config = dict(
    num_attention_heads=4,
    intermediate_size=512,
    hidden_act='squared_relu',
    norm_place='pre',
    qk_norm=True,
    decay_shape='linear',
    train_tokens=88400000,
    max_steps=7522,
)
Each number is 128 + 24 x the weight over its row's rms, rounded and kept within 0 to 255. Layers, rows and columns count from 0. The size above them is the row's rms in percent of the matrix's.

# layer 10 attention query, 128x128, rms 0.197, rows 64-127, columns 0-31
size [ 70  65  55  84  85  62  97  79  94  79 100  96 138  77  95 110  95 108  90 103 126 128 130 100 101 107 124 102  99  91 139 122 115 110  96 108 112  76  82 102  96  98  98 118 113  86  96 142 103  79  82  73  97  95 100  86 107  87 107  91  97 106  86 116]
[[111 126 166 155 131 118 127 115 105 141 140 103  95 110 109  97 139 153 135  50 128 130 146 135 132 136 121 143 127 111 129 113]
 [139 146  79 118 132 150 131 159 139 101 155 131 125 119 105 100 175 169 131 133 106 104 105 149 133 143 141 101 130 128  96 144]
 [170 128 131 112 141 108 131  82  96 140  91 114 102 118  90 160 119 170 150  76 106 121 121 132 120 135 106 125 174 117  94 139]
 [161 113 105 106 108 165  93 167  98 125 149 141 126 131 112 111 141 168 126 132 127 130 149 111 157 113 116 101 123 117 151 144]
 [ 83 142 147 146 122 121 134  91 183 103 131 113 118 142 144 116 132  47 145 138 132 136 126 151 119 140 128 137 122 153 120 101]
 [104 112 110 129 132 138 145  93  98 101 139 106 142 127 133 157 114 135 114  98 131 151 161 119  95 144 131 129 160 108  93 111]
 [163 114  98 130 130 128 134 170  94 138 129 133 152 102 101 146 147 180 119 120 126 130 109  99 148 114 128 129 130 113 135 149]
 [143 133 185 140 118 123 114 123 157 118 135 130 118 138 164 118 124 118 136 153 126 119 128 158 118 136 119 127  83 167 129 127]
 [136 142 167 141  97 128 103 130 177 128 137 152 129 156 149 117  90  95 127 159 124 142 109 115 111 131 131 143 100 174 114 103]
 [ 82 124 183 133 110 102 114 101 169 137 129 125 108 163 147 103 104 113 159 149 111 180 134 154  89 153 115 141 102 127 127 134]
 [120 117 171 150 147 137  76 107 187 147 138 115 111 123 156 117 120 116 164 149 113 156 109 164  95 122 116 128  94 136 140 118]
 [119  93 150 134 123 119 154 110 148 153 128  83  76 111 122 122 148 132 122 133 141 112 140 143 162 143 108 139 139 126 159 109]
 [114 151 128 104 143 142 137 139 133 121 110 131 141 140 103 153 153 184 145 142 162 111 158 136 196 190 160 151 168 104 144 111]
 [125  84 172 110 163 148 124 142 143 116 119 117 163 119  74 111 103 109 152 125 141 112 140  85 147 137 161 139 141 103 155  94]
 [107 191 152 129 129 139  86 116  79 155 116 152 160 149 133 142 142 157 155 119 117 144 135  94 161 170 143 123 147 112 108  82]
 [154  83 118 133 110  99 170 131 127 105 150 137 116 166 160 148  91 116  97 101 125 162 144 160  86 124 134 129 135 135  84 123]
 [150  88 121 120 127 134 158 122 115  97 155 123 152 103 180 160 164 139 140 137  98 124 136 111 117 134 127 136  98 149 154 141]
 [116  86 133 117  82 103  83  69 159 168 147 153 109 139 141  74 115 125 132  99 126 131 105 145 158 148 149 105 106 120 203 182]
 [107 134 149 124 104 164 114 108 113 111 149 176 206 152 122 164  94 155 155 117 161 146 131 107 119 108 164 127  94 148 132 112]
 [122 107  97  95 145 106 145 140 133 171 150 144 103 104 131 100 147 143 171  88 177 142 120 134 170 144 142 142  99 106 163 179]
 [ 62 137 138 109 170 122 110 124 120 130 122 125 154  96  98 128 142 137 175 146 114 146 135 116 159 115 145 108 152  87 134 107]
 [125 165 151 127 132 178  96 145 140 159 152 132 153 119 116 187 139 153 116 107 143  78 100  88 140 146 114 137 156 142 110 112]
 [119 117 115 117 123 100 157 148 109  91 124 137 139 140 148 152 150 174  91 155  99 108 111 145 115 153 101  87 161 126 131 157]
 [125 132  85 151 111 141 149 125 123 111 125 120 125  81 171 121 164 102  81 100 144  87 132 136 164 157 129 143 155 111 127 122]
 [145 129 114  95 118 114 107 151 142 104 176 151 121 115 147 138 138 112 145 134 105 114 125 142 110 138 120 145 165 150 127 145]
 [136 102 145 113  82 129  98 110 105 154 157 134 106 129 154 122  97 123 106 108  88 129 153 155 123 139 111 125 114 154 129 130]
 [121 136  99 136 149  90 126 116 160 107 118 110  52 140 115  88 131 105 136 153 139 151  96 130 156 145 142 179  95 106 163 140]
 [133 115  97  92 154  83 153 154  67 177 134 104 124 101 132 100  92 139 148 136  71 148 148 174 126  99 126 108 128 134 146 177]
 [116 118 166 157  70 125 151  93 141 108 153 131 154 120 149 164 126 148 119  87 142 101 101 122  89 158 124 159 166 133 135  97]
 [138 152 109 117  65 123 126 135 141 129 158 171 151 131 148 104 144 145 139 147 107 112 121 193 130 121 118 135 103 200 117 162]
 [118 140 106 128 127 155 124 116 143 103 132 141 138  89 105 114 188 121 139 148 150 150 137 131 129 116  88 151 135 121 102 110]
 [ 96 112 140 112 115 157  93 126 110 130 158 124 166  90  97 106 139 114 148 146 127 148 117  93 141 118 146  95 125 147 206 104]
 [148 154 118 175 125 146 115 169 137  98 107 105 116 160 127 133 187 143 149 170 133  80 103  96 145 149 129 150 141 103 145 142]
 [ 94 140 149 112 150 116 145 112 123 129 134 103 140 147 151 194 132  98 149 184 143 129 157 131 140 120 111 152  99 147 131 114]
 [162 114 113 139 105 122 106 174 118 108 105  78 108 126  85 138 138 191 159 116 121 108  76 109 135 150 138 124 167 128 153 137]
 [117 144 123 114 112 126  97 178 144 112 122 102 115 169 139 180 163 147 169 158 146  97 133 111 148 122 124 152 119 131 150 112]
 [122 116 167 135 163 120 134  82 123 150 145 168 119 103 152 121 127  68  91 110 141 151 130 126  96  88 115 126  92 143 107 134]
 [137 129  88 154 157 111 179 102  98 115 143 146 145 102 137 133 112 105 128  94 122 141 114 111 102 126 139 114 145 129 113 105]
 [152 117 101  98  93 114 137 160 115 168 132 124 156 106 122 150 147 184 181 156 128 123 124 131 166 117 135 161 126  87 152 144]
 [124 119 158 138 128 127 138  93 138 130 146 173 135  94 153  95 130 110 101 100 128 148 122 104  95 121  83 114  67 151 115 139]
 [141 139 165 162  86 139  93 114 123 110 127 144 146 127 162  91 120 152 103 125  90 128 112 123 111  90  67 128  96 120 121 120]
 [136 160 155 172 145 130  93 127 135 124 104 140 142 145 140  91 138 110 139 140  78 147 122 142  97 142  91 109 137 106  84 101]
 [134 128 160 152 153  97 130 122 134 148 122 130 123 124 163 143 104  95 136 120  94 171 124 114  74 130  74 113 124 125  80 116]
 [106  91 132  90 151 136 137 110 166 132 108  92 125 120  92 162 127 128 154 117 184  99 114 128 130 144 153 165 111 144 140 143]
 [118 130  95 106 112 127 114 156  97 120 148 124 127 148 109 133 141 169 134 128 122 116 159 150 166 155 184 130 172 110 129 158]
 [139 136 142 101 138 130 120 123 105 152 130 163 155  93 176 116 146 112 126 144  98 141 101 119 118  77 128 144 115 104 162 102]
 [151 161 127 163 110 153  96 148 102 110 129 127 134 130 137 122 135 156 127 132  78 121 104 117 125 148 130 114 175 124 108 117]
 [148 113 124 113 133 129 114  98 129 162 144 154 157 118 126 135 113  98 119 141 160 176 134 132 126 100 149 154 101 141 132 127]
 [142 122 116 152 133 103 159  96 126 113 106 108 118 121 158 102 140 128 142 142 103 119 116 110 105 138  97 117 134 137  93 117]
 [126 127 128 148  94 157  87 151 136 141 180 141 112 149 172 179 164 121  90 112 120 116 102  97 137 162 117 172 156 105 102 135]
 [161 128 171 120 117 148 110 146 124 129 139 173 140 148 137 141  75 178 105 154 143 126 127 168 144 107 160 116  89 158 185 134]
 [125  81 102 129 143 120 166 135  91 174 116 119 107  89 130 112 133 134 141 149 175 138 119  98 163 113 140 111 100 100 170 140]
 [ 61 155 150 124 166 151 122 121 101 122 124 112 154 120 104 127 135 107 164 133 101 137 138 146 151 142 151 105 153  99 122 122]
 [ 97  96 150 110 106 128 117 136 114 148 173  95 160 119 138 151 143 160 125 126 100 114 102 114 118 148 163 119  92 119 144 102]
 [147 168  94 122 137 132 141 159 118 151 124 121 139 126 149 153 141 152 132 135 126 107 101 131 112 182 119 157 157 116 131 162]
 [124 149 128 154 127 177 140  65 119  91  85  88 153 116 151 142 195 128 120 132 119  93 151 152 125 138 104 108 140  87 109 117]
 [134 105  88 134 120 108 120 109 119 114 143 115  96 122 157 134 191 125 120 155  97  85 127 164 159 100  96 134 145 110 134 124]
 [161 143  91 134  72 145 142 146 131 107 145  97 113 125 127 146 119 123 136 125  81 108 115 159 138 152  92 155 125 163 129 115]
 [167 114 116 143 103 114 118 135 185 120 170 118 108 114 145 143 135 102 115 104 109 128 131 136 129 142  95 163 137 139  94 141]
 [131 105  94 152 123  88 199 122 119 126  98 136 167 120 158 102  91 112 134 111 106 134 144 144 106  96  87 128 127 176 116 132]
 [221  89 120 172 111 119 201 135 150 133 107 107 118 126 120 100 115 128 125  78 103 110 106 128 123 146 118 145 150 138  99 147]
 [125 136 140 122 150 155  97 122 125 142 147 177 196 160 121 142 101 108 141 102  91 114 156 145 122 105 140 151 125 119 104  97]
 [149 148 115 136  96 120 117 115  98  99 132 164 122 110  87 101 172 120 120  99 139 148 168 153 136 104 133 156  98 106 112 100]
 [ 80 128 121 123 155 105 106 128 151 142 118 134 133 139 146  96  88 139 180 143  90 107 142 130 101  91 118 138  67 132 191 138]]
# layer 10 attention key, 64x128, rms 0.194, rows 32-63, columns 0-31
size [ 73  86  72  92  93  75  68 101  92  81  84  88 107  94  88 102 107 103 112 111 101 114 126  96 101 100 124 108 118  96 113 105]
[[152 134 108 161 145 123 128 149 134 136 123 137 126 117 130  64 175 172 161  57 120 101 137 113 166 195 136 124 148 153 127 119]
 [ 91 172 115 106 118 130 121  91 114 127 158 126 157 138 123  95 128 131 160 135  87  97 136 147 161 154 146 144  95 118 136 114]
 [158 147 111 114 137 167  86 114  84 140 129 134 108 128 151 142 150 143 138 139 118 121 137 146 145 120 123 144 105 123  88 101]
 [137 137 133  78 122 163 117 138  96 123 106 137 126 157 132 120 118 140 156 182 130 136 159 155 161 125 146 149 123 136 152  88]
 [144 110 122 168 131 105 132 133 160 127 110 153 131 133 135 113 149 101 111  98 146 124  96  91 106 112 135  93 101 149 136 154]
 [154 119 142 144 151 136 135 107 137 118 104 129  87  86 120  76 147 141 152  95 134 143  99 139 181 128 157 128 127 118 128 144]
 [103 123 127 130 110 113 132 175 171 146  87 142  89 169 114 174 108 144 142 129 139 136 118 120 130 129 105 127 113 119 115 174]
 [134 109 156 160 136 106 161 143 151 150 124 121 111 162 130 107 149  82  79 114 137 111 112  95  71 120 136  90 125 125  97 153]
 [144 151 153 150 122 141 146 102 122 118 122 116 127 135 147 130 115 114  94 127 118 111 124 120  79 125 120 115 144 126 103 106]
 [157 135 119 126 107 106 120 141 103 140 138 122 178 120 121  98 134 117 157 111 151 153 102 121 121 117 144 145 147 114 104 156]
 [137 142 162 131 149 104 139 116 138  95 154 125 148 114 111 114 119  89 142 117 115 161  99 108  75 118 106 125 132 137 109 134]
 [113 146 115  97  86 133 104 165 140 127 126  91 123 138 131 171 150 175 140 137 120  96 141 126 148 118 134 119 147 112 149 116]
 [141 107 111 104 117 152 112 164 109 150 125 135 149 138 122 123 134 179 138  99 154 113 156 121 177 115 145 119 115 145 134 148]
 [118  84 138 138 133 135 130 149 120 153 118 141 110 105 113 114 108 133 127  98 138 126 138 128 108  74 116  73 125 146 148 135]
 [135  98 121 107 125 156 145 120  84 165  96 128 160 115 128 119 102 175 152  92 128 147 158 134 110 131 110  76 119 136 145 137]
 [122  97  92 110 138  87 167 109 128  99 130 144 150 135 139 154  81 103 115 137 146 141 143 153 120  79 156 142 128 131 102 125]
 [114 123 143 104 144 103 138 145 120 124 124 141 113 105 183 153 145 147 123 117 102 119 165 104 126 114 118  96 100 144 154 147]
 [109  84 150 109  85 109  67 102 147 166 150 139 103 121 115 100  97  97 128 116 131 156 145 123 179 115 144 141 122 103 150 154]
 [111 118 179 114  97 137 113 154 114 152 148 190 137 124 137 149  96 139 119 126 155 155 162  95 108  76 161 124 110 137 125 105]
 [111 119 151  80 150 122 132 156 106 186 119 153 125 118 172 112 143 141 138 150 151 151 136 144 123 132 120 124 107  71 157 161]
 [ 94 122 129 110 145 151 113 130 141 153 129 132 157  80 106 147 154 152 166 129 129 149  95 129 141 150 133 138 126  91 150 136]
 [142 155 154  99  93 161  69 151 135 174 106 155 119 118 131 195 135 129 135 126 129 119 110 107 133 128 133  98 156 141 117  95]
 [138 146 116 123 116 120  99 151  97 122 110 134 109 154 159 143 146 158 113 139  92 111 109 160 115 133 111 104 189 107 104 141]
 [ 90 154 104 158  98 150 117 157 113 130 150 130 145  67 165 155 166 128  63 106 130 125 158 103 183 127 123 131 148 140 106 137]
 [149 136 114 118 135 106 122 116 145 134 184 164 129 100 180 156 108 130 151 152 124 123 138 122 128 124 108 164 155 138 138 127]
 [169 124 108 136 101 134 139  65 128 124 124 138 113 136 121 116  55  86 114 141  81 122 131 123 129 131  88 132 101 145 113 105]
 [126 158 114 149 142  88 127 103 167 131 118 122  98 119 126  65 117 125 107 144 108 158 128 157 172 115 133 172  93 158 145 129]
 [117 109 121  98 154  97 175 140  89 166 118 117 156 100 136 114  85 133 128 135  78 119 155 139 109 101 102 115 120 125 153 175]
 [116 112 154 153  80  89 138 126 144 135 159 122 116 119 172 155 118 130 119 116 129  71  92 138 111 102 120 138 128 173 139 115]
 [143 165  94 120 106 175 125 129 155 119 153 123 194 147 157  84 134 112 154 132 124  90 123 116 110 113 103 114  80 147  81 115]
 [147 130  97 143 104 136 142 132 146  93 150 102 152 119 110 121 190 141 157 126 158 126 110 128 114 130  77 156 140 122 127 101]
 [103 129 145 113 128 137  87 151 111 120 133 135 106 100 116 128 128 134 155 147 119 127 152 101 114  94 127  97 133 140 188  95]]
# layer 10 attention value, 64x128, rms 0.182, rows 32-63, columns 0-31
size [106  89  88 105 103  92 103  96 109  99 109 108  86 108 111  94  96 108 109 114 108 104 100 110 110 106 100  95 103  98  99 101]
[[ 75 122 112  85 120 127 132 132 142 133 178 155  88 100 171 137 140 128 144 146 115 135 143 153 140 105 128  80 141 166 125 102]
 [155 114 156 146 135 137 175 160 145 108 156 116 145 140 148 131 131 129 132  85 146 135 121  79 123 137 141 140 145 116 133 144]
 [102 135 150 157 143  97 174 167 161  77 139 117 137 111 139 154 146 136 102  88 161 111 129  99 124 142 149 165 116  94 127  72]
 [ 91 160 130 156  80 160 142 123 117  98  91 125 167 141 122 157 159 145 138 133 116 154 135 114 112 177 110 159 118 166 134  64]
 [ 97 107 120 145 104 153 123  99 158 141 121 136 127  98 135 123 120 140 128 135  94 157 202 125 130 122  89 119  70 113 134 153]
 [150 132 144 144 140  94 143  97 142 108  75  75 115 122  93 165 134 122 123  92 151  90  91 101 116 138 142 149 132  67 154  90]
 [139 111 159 112 132 156 106 176  99 102 103 104 181 157 142 136 149 127  96 124 133 124 130 113 106 145 137 134 130 130 132  62]
 [136 130 116 147  83 139 144 127 177 113 159 100 157 150 127 155 129 125 127 131 165 105  80 106 128 160 126 118 155 174 138 122]
 [185 100 124 145 112 120 147 147 147 106 106 154 124 131 123 156 107 135 123  94 131  86 103  87 107 156 104 152 119 130  96 105]
 [118 109 166 151 124  96 156 136 117 120  45  59 124 116 130 149 170 125 121  89 130  94 133 106 117 136 141 115 129  86 151  80]
 [111 152 146 121 153 158 114 171  96 163 151 135 162  99 115  99 152 113 143 103 126 148 141 136 127 112 139 100 129 183 149 167]
 [106 152 133 144 168 117 174 155 166 109 157 134 127 146 101 103 110 141  97 116 152 129 121  92 125 113 122 179 107 141 116 129]
 [139 132 164 149 116 161 107 135 151 156 161  99 147 135 130 143 131 139 100  75 141 158 136 112 121 144 132 161 117 103 150 129]
 [102 143 126 134 172 143 146 145 116 166 125 161 138 100 145 133 119 116 150  99 128 131 143 115 119 136 131 112 133 132 137 164]
 [151 122 127 134 139 124 110 164 168 140  87 134 144 102  97 113 135 128  99 114 137 113 123 137 132 119 104 184 126 112 108 106]
 [151 140 139 119 175 133 147 163 131  87 106 146 122  97 116 136 175 131 133 125 139  43  91 135 134 114 128 123 148 160  91 122]
 [ 87 108 115 139 108 157 134 116 140 176 154 152 129 124 123 132 102 142 121 107 104 164 171 159 121 127 100 141 117 147 113 151]
 [184 120 133 110 143 118 110 148  84 181 150 142 138 140 149  87  92 128 122 142  90 146 131 125 122 123 126 166 112  97 180 119]
 [131 129  92 117  95 136 107 136 117 151 149 117 100 155 123 153 111 137 118 176 125 112 124 131 119 181 141  85 126 153 123 151]
 [149 161  99 144 169  99 150 148 155 102 137  99 101 147 118 124 109 124 121 146 166 137  78 159 128 123 147 168 147 126 123 139]
 [124 123 127 125 156 134 117 105  89 170  90 112  85 101 129 142 129 117 145 141 142 129 112 168 144 145 147 129 138  87 165 130]
 [156  65 145 142 141 101 138 135 168 106  97 130  79 131 137 114 115 119 107 127 145 105 123 142 142 117 122 102 148 110 124 131]
 [128 144 122 115  99 116 136 125 159 136 160  93 145 140 111 147 117 114 136 119 135 133  74 134 135  89 149 127 154 164 132 127]
 [171 112 124 118  96 152  85 201 146 176 130 140 132 130 125 103 142 114 109 155 127 142 127 115 126  94  96 142 129 179 126 153]
 [129 106 102 116 104 162  87 115 126 170 137 109 160  97 107 142 123 133 119 105 104 124 157 127 104 118  90 131 128 135 153 143]
 [137 117 149 117 180 128 110 129  97 158 124 142 126 120 163 102 130 110 172 117 140 163 126 139 142 133 149 136 121  86 143 122]
 [142 141 103 130 156 109 170 113 109 105 122 136 112 123 117 140 136 131 155 138 110  51  64 115 122 139 124 123 159 156 122 148]
 [104 109 161 131 110 141 107 138 115 125 109 112 158 122 154 137 128 110 151 106 126 133  85 112 119 151 137  79 152 144 155 119]
 [100 102 133  92 144 160  93 129  85 155 147 117 139  95 162  91 119 117 138 136  98 174 156 138 144  98 132  98 110 129 155 174]
 [152  85 153 145 125 128 142 168 136  64  96 128 143 134 123 109 141 130 121 109 128  58  97  64 121 148 125  82 132 119 129 128]
 [102 123 108 121 143 130 106 128 122 144 156 118 127  95 115 109 116 158 136 116 103 155 144 145 133 121  95 147  83 123 126 104]
 [129 167 117  97 126  85 126 109 128 169 153 135 116 124 130 113 132 113 144 111 151 144 138 146 126 110 155 146 126  76 135 100]]
# layer 10 attention output (transposed), 128x128, rms 0.195, rows 64-127, columns 0-31
size [ 95  92  80 117 116  91 117 100 118  97 110  97  92 103 117 104  92 107 113 120 108 111 110 124 118 118 117  94 105 108  99 111 123  92 100  88 100  99  82  93 106 107 105 110  82 102 106  81  97  93  99  99 102  95  84  79 103  94  82  89 107 101  97  91]
[[ 93  55 110 149 119 116 138 191 113  88 149 117 127 114 139 117 134 113 133 142  97 147 136 127  91  80  84 155 111 144 157 146]
 [127 154 146 104 118 137  99 115 149 127 128 190 146 163 102 124  87 143 148 126 126  92 156 129 171 144 160 126 136 121 120 119]
 [137 147 155 113 161 126 150 111 148 158 111 150 152 140 132 125 117 179 174 126 144 117 144 144 151 186 124 112 122 116 149 156]
 [123 122 139 113 148 128 139 114 111 106  72 147 106 147 141 117 136 137  80  89 134  76 136 147 156 135 176 100 110 110 110 116]
 [132  95 108 109 121 127 181 144  96 110  81 134 101 136 118 155 143 145 110 155 136 114 145 169 156 126  65  97 101 129 129 138]
 [120 156 155  78 155 147 112 101 134 139 113 156 135 153 114 143  94 143 149  98 147  74 112 106 160 163 148 129 125 116 128 103]
 [154 134 137  95 130 136  97 107 137 117 160 189 174 146 108 126 127  76 143  90 132 120 141  96 171 127 207  96 149 132 133 138]
 [137 147 155 109 118 112 102 124 114 118 112 136 138 156 150 109  69 130 101  97 121  80 116 112 136 163 109 130 120 114 138 124]
 [102 138 127 142 160 145 141 100 147 153 121 161 120 107 129  86 160 141 164 114 174 119 132 119 132 162 117 135 177  94 120 161]
 [120 146 148  79 143 138 130 123 125 136 116 166 136 167  91 149 107 151 164 107 105 130 125 115 153 141 131 130 121 120 137 122]
 [116 124 149 104 120 129 162 135 108 121 104 156 151 122 103 108 116 137 128 115 114 153 156 130 114  79 169 117 115 139 119 104]
 [140  99 134 124 111 115 148 113 128 163 127 138 152 136 139 117 120 141 150 131 184 110 151 137 141 149 160 137 123 108 128 124]
 [147 148 148  98 102 156 108  81 108 143 120 171 160 132 101 104  90 166 146 133 136  96 127 143 187 155 161 121 127 145 121 128]
 [112 148 100 136 147 104 117 120 109 108  95 140 129 155  88 131 132 129 130 146 125 104 146 123 123  79 152 121 117 126 143 113]
 [104 121 114 134 130 141 140  74 112 156 127 113 129  95 107  97 144 128 163  85 171 104 120 142 145 147 124 122 162 122 126 122]
 [109 127 126 128 169 105 137 141 126 148 139 129 127 122 143 113 173 125 162  83 161 187 153 111  86 106 143 156 153  94 146 108]
 [ 95  95  96 175 112 147 160 125 100  85 106 124 128  93 133 106 139 171 154 135 141 117 128 132 126 107 115 151 162 134 120 140]
 [134 133 110 140  94 169  99  78 138 112 175 159 180  92  87 128  86  84 135 143 164 119 115 114 169 119 186 110 163 153 113 161]
 [110 100 145 151 114 115 143 163 181 122 174 135 115 122 176 116 150 119 117 127 122 142 109 111  92 115 125 171 130 124 126 140]
 [130 139 132 133 123 128 116 145 164 159 124 158 115 119 148 125 121  97 139 104 121 109 109 117 122 156 155 166 125 109 105  98]
 [116 164 128 125 150 160 123 105 127 112 118 107 119  99  93 153 127 151 128 126  91 130  95 138 105 120 112 152 119 157 124 122]
 [119 148 116 117 124 106 124 119 109 124 127 107 124 113 104 113 113 135 136 128  91 132 124 137 111 171  13 145 124 131 119 142]
 [119 121 121 121 104 143  89 124 113 146 154  77 146 113 124 121  97 142 136 102 122 112 109 121 111 146 163 172 159 127 152 108]
 [121 136 132 130  96 121 149 118 116 122 118 128 126  77 116  80 110  99 118  89 128 158 124 129 129 121 102 119 148 131 123 123]
 [102  97 103 149 114 170 157 112  95  95 101 119 112 106 124  86  93 128 120 137 161 131 113 135 141 112 101  95 145 124 123 148]
 [149 161 136  95 131 138 103 110 124 122 137 138 155 127 101 169 139 141 116 123  71 120 141 115 145 122 191 133 124 141 118 108]
 [100 119 117 143 153 123  93 134 127 139 143  98 126 147 144 131 143 137 157 120 161 141 130 110  69 122 135 175 163  96 141 119]
 [114 169 135  73 134 119  80 124  99 121 143 108 151 146 104 151  98 134 106  71 100  98 131 111 140 116 159 134 139 117 138 129]
 [114  95 118 113  94 154 109 135 109 110 165 125 152 110  98 144 117 116 145 138 102 160 133 148 125  66 164 144 150 164 150 120]
 [125 153 152  87 123  98 103 123 123 127 139 120 152 174 122 139 105 124 143 110 146 118 154 119 119 137  88 125 156 112 136 152]
 [ 91  90 107 152 118 150 159 162  96  88 121 131 114 115 113 142 104 132  97 158 156 107 118 134 136  92  86 108 116 126 106 145]
 [133 135 139 155 123 167 139 146 174  93 118 147  95 112 116 118  96 118 108 183  87 131 122 131 157 126 158 107  94 168 114 124]
 [118 141 146 104 118 152 121 114 130 159 151 160 149 139  93 122 109 134 123 108 152 107 143 119 170 124 136 130 116 163 144 105]
 [148 106  75 206 123 133 131 143 125 105 121 107  89 100 143 104 124 130 120 137 118 163 122 151 163 118  63 128 145 132 141 141]
 [135 114 125 178 125 158 113 142  69 115 128 109 132 105 146 137 138 143 124 147  78 161  92 128 120 117  98 121 134 121 134 142]
 [155  91 110 135 103 153 127 144 130 145 121 123 130 123 125 150 103 140 122 120 123 154 115 169 157 147 132 136 126 166 156 129]
 [142 129 126  70 184 130 158 132 171 151 151 145 144 123 138 125  93  77 132 118 161 138 152 120 149 141 137 140  98 122 131 124]
 [147 123 112 161 100 137 126 152  94  82 119  95 118 119 136 132 152 155 123 117 103 129 131 159 114 124  98 110 145 119 134 129]
 [122  94 107 167 127 101 150 135 161 148  92 111 108 119 142 127 130 159 165 109 150 164 123 150 191 138 117 122 185 145 147 123]
 [149  70  84 139  64 126 119 167  97 119 113 127 127 139 110 126 108 172 120  96 105 146 116 132 132 140 100 129 133 165 157 117]
 [145 132 108 192 119 133 104 134 123 116 111 129 140 133 139 120 146 132 146 117  92 139 117 128  60 134 117 120 139 127 113 133]
 [112  99 139 134 153 155 146 144 104 101 121  97 105 107 132 128 160 160 135 126 128 165 117 179 172 138  80 102 153 116 157 134]
 [124 125 119  94 166 112 135 107 166 166 154 146 125 126 104 130  97 141 145 141 174 115 120 116 185 134 130 163 102 141 145 146]
 [151 163 138 182 104 149 138 142  97 139  96  88 131 148 113 124 171 155 132 124  80 107 112 126 109 119 107  99 153 133 109 146]
 [179  75  76 143 128 106 174 151 153 144 144 136 105  97 130 125  87 125 140 119 123 180 126 129 162 116 110 124 103 144 117 192]
 [116 127 104 110 158  93 143 119 181 154 127 128 135 156 108 116  63 104 153 148 175 132 132 116 145 134 138 157  96 137 127 149]
 [158 132 130 194 117 133 123 144 103 120 106 115 131 149 149 142 161 136 115 102  64 102 117 134  66 137 110 104 137 114 115 128]
 [158 163 145 188 130 131  93 114 124 121 119 171 130 118 139 130 136 194 154 127 104 138 104 132  76 133 109 156 119 132 159 124]
 [134 163 126 136 150 123 126 109 186 124 135 148 146 141 119 126  75  89 148 113 129 106 135  97 107 121 175 164 114 121 120 122]
 [113 140 126 159 162 110 152 140 144 116 125 128 102 127 178 151 120  99 150 133 174 114 151 136 115 103 144 101 126 108 119  89]
 [127 127 138  97  93 137 145 119 156 132 149 179 175 116 123 137 130 131 135 128 153 163 142 108 101 101 115 146 169 157 140  93]
 [125 120 130 172  87 148 121 131 102 107 109 117  95 123 129 128 153 146 119 124  87 113  98 128 123 107 108 122 179 138 165 135]
 [105 112 144  66 121 124 142 133 118 114 165 132 121 122 146 149  89 114 123 144 160 136 141 146 115 123 139 143  78 123 138 133]
 [109 124 117 114 130 145  95 150  73 102 138 108 105 120 147  99 156 112  96 139  96 156 129 134 103 138 128 116 125 107 128 123]
 [102 146 133 175  78 114 137 157 128  97 124 122  74 144 102 158 146 169  80  99  80  87 117 139  69 114 151  82 108 129 116 137]
 [105 105 108 116 161 123 119 127 136 128 121 153  96 130 154 140 162  98 154 115 117 142 139 139 127 180 126 121 150 130 165 107]
 [116 119 122  82 153 124 104 114 162 140 151 143 164 159 137 131  64 134 164 125 157 122 172 101 124 137 179 161  98 119 126 121]
 [125 122 126  75 151 113 165 121 153 147 154 121 117 101 149 141 100 102 129 136 160 134 136 140 142 121 128 122  72 142 153 166]
 [133 156 141 186  94 152  91 137 114 103 121 118 119 146 134 130 150 144 121 134 108 122 115 137  52 125 112 105 114 149 115 104]
 [107 105  68 105 124 102 129 146 142  97 136 116 118 140 128 138 104 122 103 140 160 141 139 139 118 137 131 146  81 124 120 150]
 [ 97 120 130  85 161 119 144 122 160 131 132 159 133 129 129 133  85 105 126 134 177 114 146 137 150 126 141 152  98 130 136 134]
 [158 136 105 169 120 138 100 148  94  98 120 102 120 140 157 105 170 130 122 149 101 148 119 142  97 142  85 119 138 118 134 118]
 [149 143 149  86 151 140 104 120 104 146 167 122 173 165 100  99  92 112 170  98 147  93 151 113 148 129 132 157 117 112 106  80]
 [106 127 153 125 116 137 122 111  98 132 140 112 109 112 111 116 139 153 158 128 104 111 132 146 177 117 135 107 159 124 127 103]]
# layer 10 MLP up, 512x128, rms 0.201, rows 0-3, columns 0-31
size [ 29  89 128  97]
[[143  98 168 154 164 127  80 118 158 141 123 162 131 108 155 124 111  99 125 175 129 155 121 104 117 117 152  99  85 124  89 131]
 [143 126 147 141 138  91 127 122 157 145 128 187 102 140 121 136  84 134  96 123 146 191 133 125 130 119 161 135 121 101 129  99]
 [133 171 121 152 157 148 100 110 122 162  85 166 157  89 117 111 148 117 145 141 114 106 127 100 117  63 115 118 136 163 114 119]
 [105 103 108 141 101  97 158 124 137 113 122 130 123 162 185 129 120 129 120  88 129 142 115 107 129 124 135 135 132 110 118 105]]
# layer 10 MLP down (transposed), 512x128, rms 0.275, rows 0-3, columns 0-31
size [ 15  61  84  70]
[[139 150 137 132 106 143 147 157 116 134 148 139 163 126  87  98 142 120 138 123 144 122 119 155 129  94 103  98 145 139 133 123]
 [104  97 115 132 153 149 112 109 107 108 169 136 120 153 171 117 148  74 142 131 128 132 135 102 162 120 138  86 128 114  79 137]
 [118 161  64 141  81 171 162  95 172 122 135 125 124 142 101 134 165 128 164 143 128 127 115  74 119 132 113 104 118 122 149 106]
 [121 123 103 136 134 106 141 114  87  92  88 160 127 165 122 109 137 105 156 121  99 123 113 157 125 154  87 135  99 137 133 156]]